Part of a small language model's weights: width 128, 3.48M parameters.
Each number is 128 + 32 x the weight over its row's rms, rounded and kept within 0 to 255. Layers, rows and columns count from 0. Numbers have three digits each. The size before them is the row's rms in percent of the matrix's.

# layer 8 MLP down (transposed), 512x128, rms 0.0498, rows 439-464, columns 0-127
019:054118115160191088086183066121130057116090090141102179125143151153128156063149151126124168113018131104147162175065110117132067130106123110107119114171146096137118112151131099150087140141130126181114118101153112084105160156137107136099155140095118133102137137097074185114094140153166193135136086131144140081114225092163163107126159122143095113142156136106120128099096106098118163111133
027:096168104117146098104161079123130176146122132164117131107156145080138141117146118153101162120000100147113125127144179146090078142108025088107169100139157135125094167125098099157118127123169080123149111132111151147143164135152123170149094160122152148107138109073088171185100144156150060160106091153149095047129181102132084112132107101124076145155150142155158134115179123091138095122092
047:162139152131147129099137105110135133103192078064121172140129074183100162065099143104172097118085125121158115105102106113179129114177031132153121133101122172110175087163159146104072122130143164157045161095126118096113051125146164117131158116130150084104143159142092129115159147144072152123128183145169131180112123193128117147138143119180070101102105165097113110094098114099108084108158
164:145154108155106114126142144180107138093120158122111166158125169150108142110125110127159166126061176109090160167105155121111037129137076126110145112154115130125122153089134116094086075119118119106209138154091160150138103162213115170131155141128051165106105111168098085128125108144131166154104077123114141052067061123182119163107122152098116080152190077102138108071124115083102163122131
018:122114078180143122129112057105140109150087073149138134103107134131103133076128111123166095144000142133170130144116143172115120125152019147079090137151138097138148139146142172159114147120103149124124159150151118077156135118120145169103152109138126173104110153150098133119112154168125070135070108115099146107106155102132096109147179160159113075109117159124134096115092136136121164123121
017:150165149130125126130099205153125119097175086179093087085134132147153092142139138112166139116114174101157153138151098152140172154123094149150132144122110129128183103128119165082164161075114105145099108202112086099104099144110159092108125194154128139171146150159135038084133094099136139087131186112084122192093108137220096056147086162092113165148172154139125108173164135127094116136163
025:107136099122174163089154138087096182163148124137128107078129138126103094099161178119132138083017142129101147168184147130128130099098167138119133119122085116143107133086127088162126085147125132149156115128132145123150112098143109107118100158119113206119122147106164061140118067139176058118090059123128108061125098100150114089152148152095122098155178156160100052212176125114084140145098
023:118155078140147108119134074123134178145121133172121127092105137109129142074146118124159108143000121127147096147140119176091120136153000140080124124150145147118094137140099142171112132100157114142113148132112143117155115127131148139139147123131116173122119114126100129153099161174147067119078082133124090100123169106106069118145125125133069096129139138138145101160120138115140099100090
039:103134100161137156153157136095111113089100123171101126071110130142135173132101144101140139138000136135138095093100125144089129107124000102093147117147134132113132109112123129082121130086151158119116149151099110118169132135138162145152145145134107125164098110151104118095106137107113070092104146141122115127120140124120118110130094129122087140158144140121124089138107116109115126143130
018:085162123151115114090158126138097140106145118190125091058145140111087111059137112099119201076080141093101123096098159114168103098107087144147149144077092139102151111102097185089127188103088105156145140139119163109106168147139183099156118200129153148074129127105113126157120055103114050112134133143109128106153139210178132133151106115127097098127185181120123157154189109094156135096165
015:111110081119144107144160116112147132126158044164081118119100155095111091121121149128124156134003086133134118117131178185107104177154006165084119141149141131138144112124064119146091166111122109111155179088162124149163160115093152143135134130103114149069097128109103112153142177108130072123098096157132136138129173122130045127101124133150075091129156132136128111071165110085097121139089
246:099130156133150144139155088124108119130118153141159085098182129147123132125100096134151161136089091132139119168158147141139050106105061142098146039139137176157130182203118101129146125193181116158198124100108107136171073134113171158133126153146115049119172170149126023131097127108167173150109134073125112095105110114124121089139135108107157144153126161114122186184115163124156173095136
027:120121083171145092145132068103127133124141104206115157115131117096144104040112102144172091129000096134152122135149137168093100171142010138104116150129129128105120132116127135164079109097122133121136161123111177126129096127110170142162118107145102170097123117105079124115095148160101044138090101164111139126099137144080075144172118129113096067101162141130134134147129121140114137137119
021:117163155134145088114146100122133161124119108093190117144141103150095142075122139131116191165130182143111142102112125114147106083115158106129167140113144147111123124149120166191134154162081065088091174167151134071118134131139150065141122072104145075056177130138142178127090145135149075173095094094140165095124174194051149192104125141170115101107147119166132142132108140063146091049108
015:098118128147181131120117094137113127134146094132091070046114142131143132100125145112093127107011140162184092096124180186078107172185104128133108129153167125120158136128156144068114167068140111096089189136151134192168137123144200127118144115170145142108106098160109117179179121111100121127090166128119091133141154158186049097123106157169069109123131173133152140121136109120132148139091
019:127102170141132091178084159191102091110115123195115102094139139131145133067108084073158136143134158098139111113086112113143157148156095187126112143140094153086157108130100159093146178058113091165083155184109149117111132167144207092175149199127139111163146119170134088085092111093129127093131180137071150210110118181191137117172104133141130113155184151120134164140118119127140146087137
025:086140146154171147125158140143110102114127105096136086048142167095160084152127138120101227124089138171111161138138153135085120132123236128159156131128103170101100143139132091127147104142088131078107138142159168142121121154137085132097092181098132118102143157089124103112090123104171044140057151124131157100126132086102125087148133149141115112117167102173106105191174101069101214138134
246:133144095131144151051125133137095155067146087106108083134074142137064143093151151119104124153167136190107158108135067099112181096078172121156089123096126169128116137101109083142072155104150078115100120167094115120072191161112095088096151103075175165101103088101117158143113140187101067107050118114135162136114154190145149087124126093115172080142130116129085087143128123110148108103160
022:123112114149151125128153084116098102092157100120094111105120170165111133105121178141074173117065136126127121113111186096145071102105042091073139157097120127129148148147098066112082150118121090145083146126124086114141152113157158105090164166084144090116084135134082143161113193051157208132112141130206172105111159127180116124088172120159068163122145135146124092135111124088132068139165
017:121147104112130100115156125127168175130126147161094166138162172067129148152106082139123146122116071170100126132148150108122097128111003093118136093121148124120086182132067077161098123138162110146197107100091154164091181104130102189190079181114163118119141138087089134154069111170111118115144125182124132072141172097143102137162115090099131147180151169130149150084180141116105085120124
254:142108152202135097072137119104104133123105151120134146190118174062126168091139096187138144116131153107134162096135154084143072146130146191089139110157144092032130138107080121080161102136121104201101134131135134132167154141148131086126134146160117162100118119141163129143153106125142138130099084170146147130119195098185087157124111148181169185141127171086147080156111205066084168146137
146:142141147098102124140113113119117072112141111146126125152149176107113128109155132112115161119000121099127124200136153151074082163105004139071114106182126144118129172136126099090117138140146140131153149100129158132149116200152146169132170143113105144109110141103181132108112153114148115135149097156157116115058123163229152154132099121098120118198148127106124104149096131125137135169080
037:080152151162178143142184159147125110157101116174079100076122158102147133115132153092114169091000132163117134147123160136103112125102053103113150113144136123142102162104128068139126150122122132157135113134127136145137124119155121154117107208108102169139093141093143099137099110143192121157100094141121095079120124081170107086143104107132128140170159140166142073157178115099081163146089
273:197162146123121158119205105084102148155132150160126075133127139102127121210149136128143127153211152150167116128136167100164092184136207164170110104041130125125093165125174127143130145077129164123149153150206111148115134159162152157093091102112130108105132100117102173151112104122139015105150122128184117137153159122165106132140100130108162118174157148196122123133115136164104133149136
020:178115140104078133105071144138120199141142164116116153117093140161104125134136128088139098127255121110142103132146096142157124179146158121122134088166112180129172153171124148109151114118137105119119073154205083123150096128102103107137120139089163111125161160171151138117133137100112224129096206152137121170119111134223072118097151122149133082168142125076152158101129134133119099110150
013:079119136188191146109152091164133094129167061128140132090131120079119100109125171167146153110021132127087157176096160180106135123111172148138140129098155068122097104090152127137106143134088139135107184085114142161148082131171098118101171104094098164076103162117143094137145093163109050136139117108161119117129165185127179106107096122148094106085148104177069126158162102085129186126130
# layer 8 MLP up, 512x128, rms 0.0743, rows 440-464, columns 0-127
032:138089134117134154151129175144156096149159116100153148123089121200128095122095103145157105155218125118141093073143081079164124140113208135137105149096124165128168118117151105204140079196142152154141111154125100119142092135089139117191133118150108154143043141165153094103138117155100119100186132118146137167119076117067128086110176127177155124096037144100107169135088114120089152148155
063:129127111122123136132119115096101156175052164166153110066111116022154138125089116121075131155143157155152171203119131116087129132127155114096124134166120152114100120050086181135196165099129152088139101137123115173151176125145090097097113142081163152145083100169186106180151125083173102165178096119095226136149138114134119170102099102142132119082171148156132124119118132141151126128137
197:159084109062163091138171110093124108126116108098129132098135067093167107155112103106111161128139085102171129038139118138165183159143144124167124108109144120151103052205149137108116147140160089110053125180147076111119132137092104144112096115119187088172075120121136143098122106110142120154157178156110100152184134142133123041170158107108155141087098119126194109091135129143144080118065
024:203129122140124143149076171197144116184113128101142075106114148114189126100149153171066135142209156157103097098111126126158134080094193127157186149070105119118122094117125134099189188169144104152111057119116161160156127132116146108139122163123145129141155179136133092138121117086132141117134120152147108168166037158099217153153183083115143141113159135140090111143152096112157119113119
024:104114132138115088106137094190138111144076129117122114133112114122133200198117111150114107147098123161158142144140110199138129093189096122099174121178115119169039167110126158138128161106125151160114134103192131135091171160134038156064149120072145151120155094136121160123141090140170157102158092115108158125093127085147178197123174105170052115127130138169153140117123186132161148127072
036:135107130082119071127097092117211103110121123080100125142170166206177113147125099144196126153151154130137112042138145176153134151154111109136152144117067088150132140147156112184083122138140138128114110108144126061096088180114168165140158123135095109159182137114119133098153119186112142116145109179137049124163102139057213095146186099117104144162113110102135131111071140129138140151098
029:152121114129119172118112185171122103186088108092149108072082147167196070121120162148148123141194174176123138102118129104159137087119201088127167167106129144126115103099145139175133175161105146159132096140157107132151107144088125103143135161135134170162099144178123093137159090113152104127175124148154132173166045146079204158166222105154147122082078170126117146122122107123145160145161
045:139175138125093110131117124187131147163099145108158108129087106129158053127128131167081167153183139178123126181108123112143082144152217159134068163183082129159055131077118147131176156155114138144121146151168130146157122179103100090147104173139156148147126128184106128163123114116138110145153102146195134135148093137108166200186212134187151096103099152173145131152161153096100116113105
027:078115165106141085143121151197124120118121156122143133148109119122168107091121066126078167140188115135136132210126102102139147129142171123098103171197123100109161113146128174099175121115142167136125184155144078124131111117094050125120152060167159107147103097224108055144151054143157074136196126154083137153118118108113200110138159092131122129156079133107139141121131098099133108132137
023:121119125134085156147107146145121123196119150099096148129073115111129167109103113156086100153175152180137100122139107076177093112161211113135106105087188143173114100108141134195167131151100113164140124128105106183146086110141163094120149132180128171118111132205149116128120191086147144126189131153139158180166071119118174140114167116152217128067100187150120080114127087104099099116129
243:109150122086131118147171125136144067099086158058150143098149114071116164102181138127109151123122177141077167036103118154143182141168138189129116177145084101144138134105159139141130127169123079113113088115096116154137205157109086063121080129161168216136133109147123193127195139110148122122159096104182099129128163163151078129123156105142132102113109147086101081162110108119123090168130
036:161146118122159173127126172172079121152075113082169118091070137140149097165118161116119126187232184156135129087129096102114166087124175055122151159101121158119139123101121179162155172139111145135117121127099088173141132153106141123113150136119146155189077142149143083143146119103151100121196133113188130160148084143071177126138219096184108177087115143108110149104099138103146104122150
029:082109107103062146149116146088026141119164118150131127074116121092164087089145147125075132094167145073128096223168141102149120126068127136137106121100098135082150092141133108068192148142143129088166141134137145134115095086137096147098128115093161150137080121116135079175142065132142099121192138154115117114135102174079157049156088105098104124104103110070126131117128062130121133123156
027:128116144142161146139136177198153145204151124125118126144082125135158157064127124137116114166173096183109136151090123133151110103138193169108103179110141051178128102091147128116150123179101117175110127151155127142145075122127078085111148157187101161100133095170117097142106203076179152136148134124091139173146047104154190149141152111124179112040147148161138099121155110128151099105135
031:126154153119094105139133128255098127121125104101142088144101118070151089152154175116076174128143106153158162223130111072117142083181124080090146144168147126116107154123145166073130154118123158137109148120155113140135163112110057123039135113109160127107125102147106101161131100097159117149199146125104169135076097101170148149115144092150104133110106145151124136118188128120140147121109
035:160143114071083100136153124141120136126142170107124189160143140134151132126156064132111099178191127095144045105163113126143138111178076073134107077143097135161215172117184109113139129147171106108105096112100111095097080148118166167196116163106108148118137106094169093107127148139098134101150084187104072134083079133103158130156129118089135167133099117114152173131073123133154039127147
239:123087178098116115162179152138184110182135141112163181064148097134181097144125099113117032121112136080158118129107136170120060131164142087144148144112117105138199103149165164100144160180080134120148120134138113145159070105160139161135060132161095087119126100145105058080135152105131142139187153124153085112134076058119145099147152130143073163101095130167106166153150155128133175111102
036:106143124122080098152080132125118155188093156145159113090085103064146140138150106147043095111171106128137131172136077111170125156138217144143089141142165164160034114113101155151164104160156139068136094151138115140123118126107096103152117152132132157133106083214140107120159124104147133128136119163121135125177121113165072143177097118147180085032134170112143064167120129109102135112126
024:122097139099136128175137114106124081103127093144158152164106106150091103147093109125153131135196121090153107084143070053114102154155201132125155141123112181066177159126145130210101052110159146112129106136089098142149124120067152143173144084137149129118087136121183133087150115173069111120179140101200147133093116128085113075089149129162160130134112114100077180155087163082084137145119
254:130127088103101081120130105153162126131038176132109171120103137113109166089130146138064105140128056080176109156211151150134175157163115146139130137091082109164091118103138127107156068188110145065181104116171138107113069119147128102121146157158187119156139155110165084148168164126081126145159190134137126118125117137140196135168132123105107097117065167076153175080122138096119101135138
159:088055099100143107107156116166174142128115122113135111127081082171124117114136146154145166125178135179122099073117114126130200115203191091186130157105132121133110043144169185171147163138130125135117158147144087042136109160074133085098086159129207142144094172133117130128120111094144107114148116141175115156130133101115103144156213130117132118077062174123136121100151146095128120106147
044:137106132066092076117127073144242094116151114096103128157176125179141121122144094147124100159173122120124098091101124094122140131191183137131088110118102127159159144097166085160090075145155120135079175147124157109125092159077172133191114175156124137142171142146143110079138089153067162134181101170149113154124063116078200147145186139151156141126077103140128151149100124114097118134115
236:105142133100073086190127184173082081168148163164122155102107124153123128154101114157149120102105124156113116124138139124132155151111109107176154158129100135129127107104127214086162113148098112056110134108147133132214056119128172051120167193121113123070163153140195116127138136129173167122139187111124151080122147132040156117120098135093151143151129168176151184147127173137156104095144
025:147099093158174174175190096043137127188141122104114125150120133107113126162135096131154114142093098177125155146122149145129087129167119116148208154122092148141133144109122154121138183083128116121147065146140118109062162102138095117074146114110157178090096110098139145121138081134160150086142100077090202154123223075146138149070080165122151117076109156122124164113132132166127198161116
023:151106155063048144113100149133104147124116192153128149098110131089159239084143103131068110157196155114124118116151090132111172111149153119123096127110149111138157108130161131115210111113162142090100102153096132112133097151123139126189103136128128099159128095144158090161114110068148114179123133183093084137137043122142183120118129105105123152109124139099142130133069118101164037104180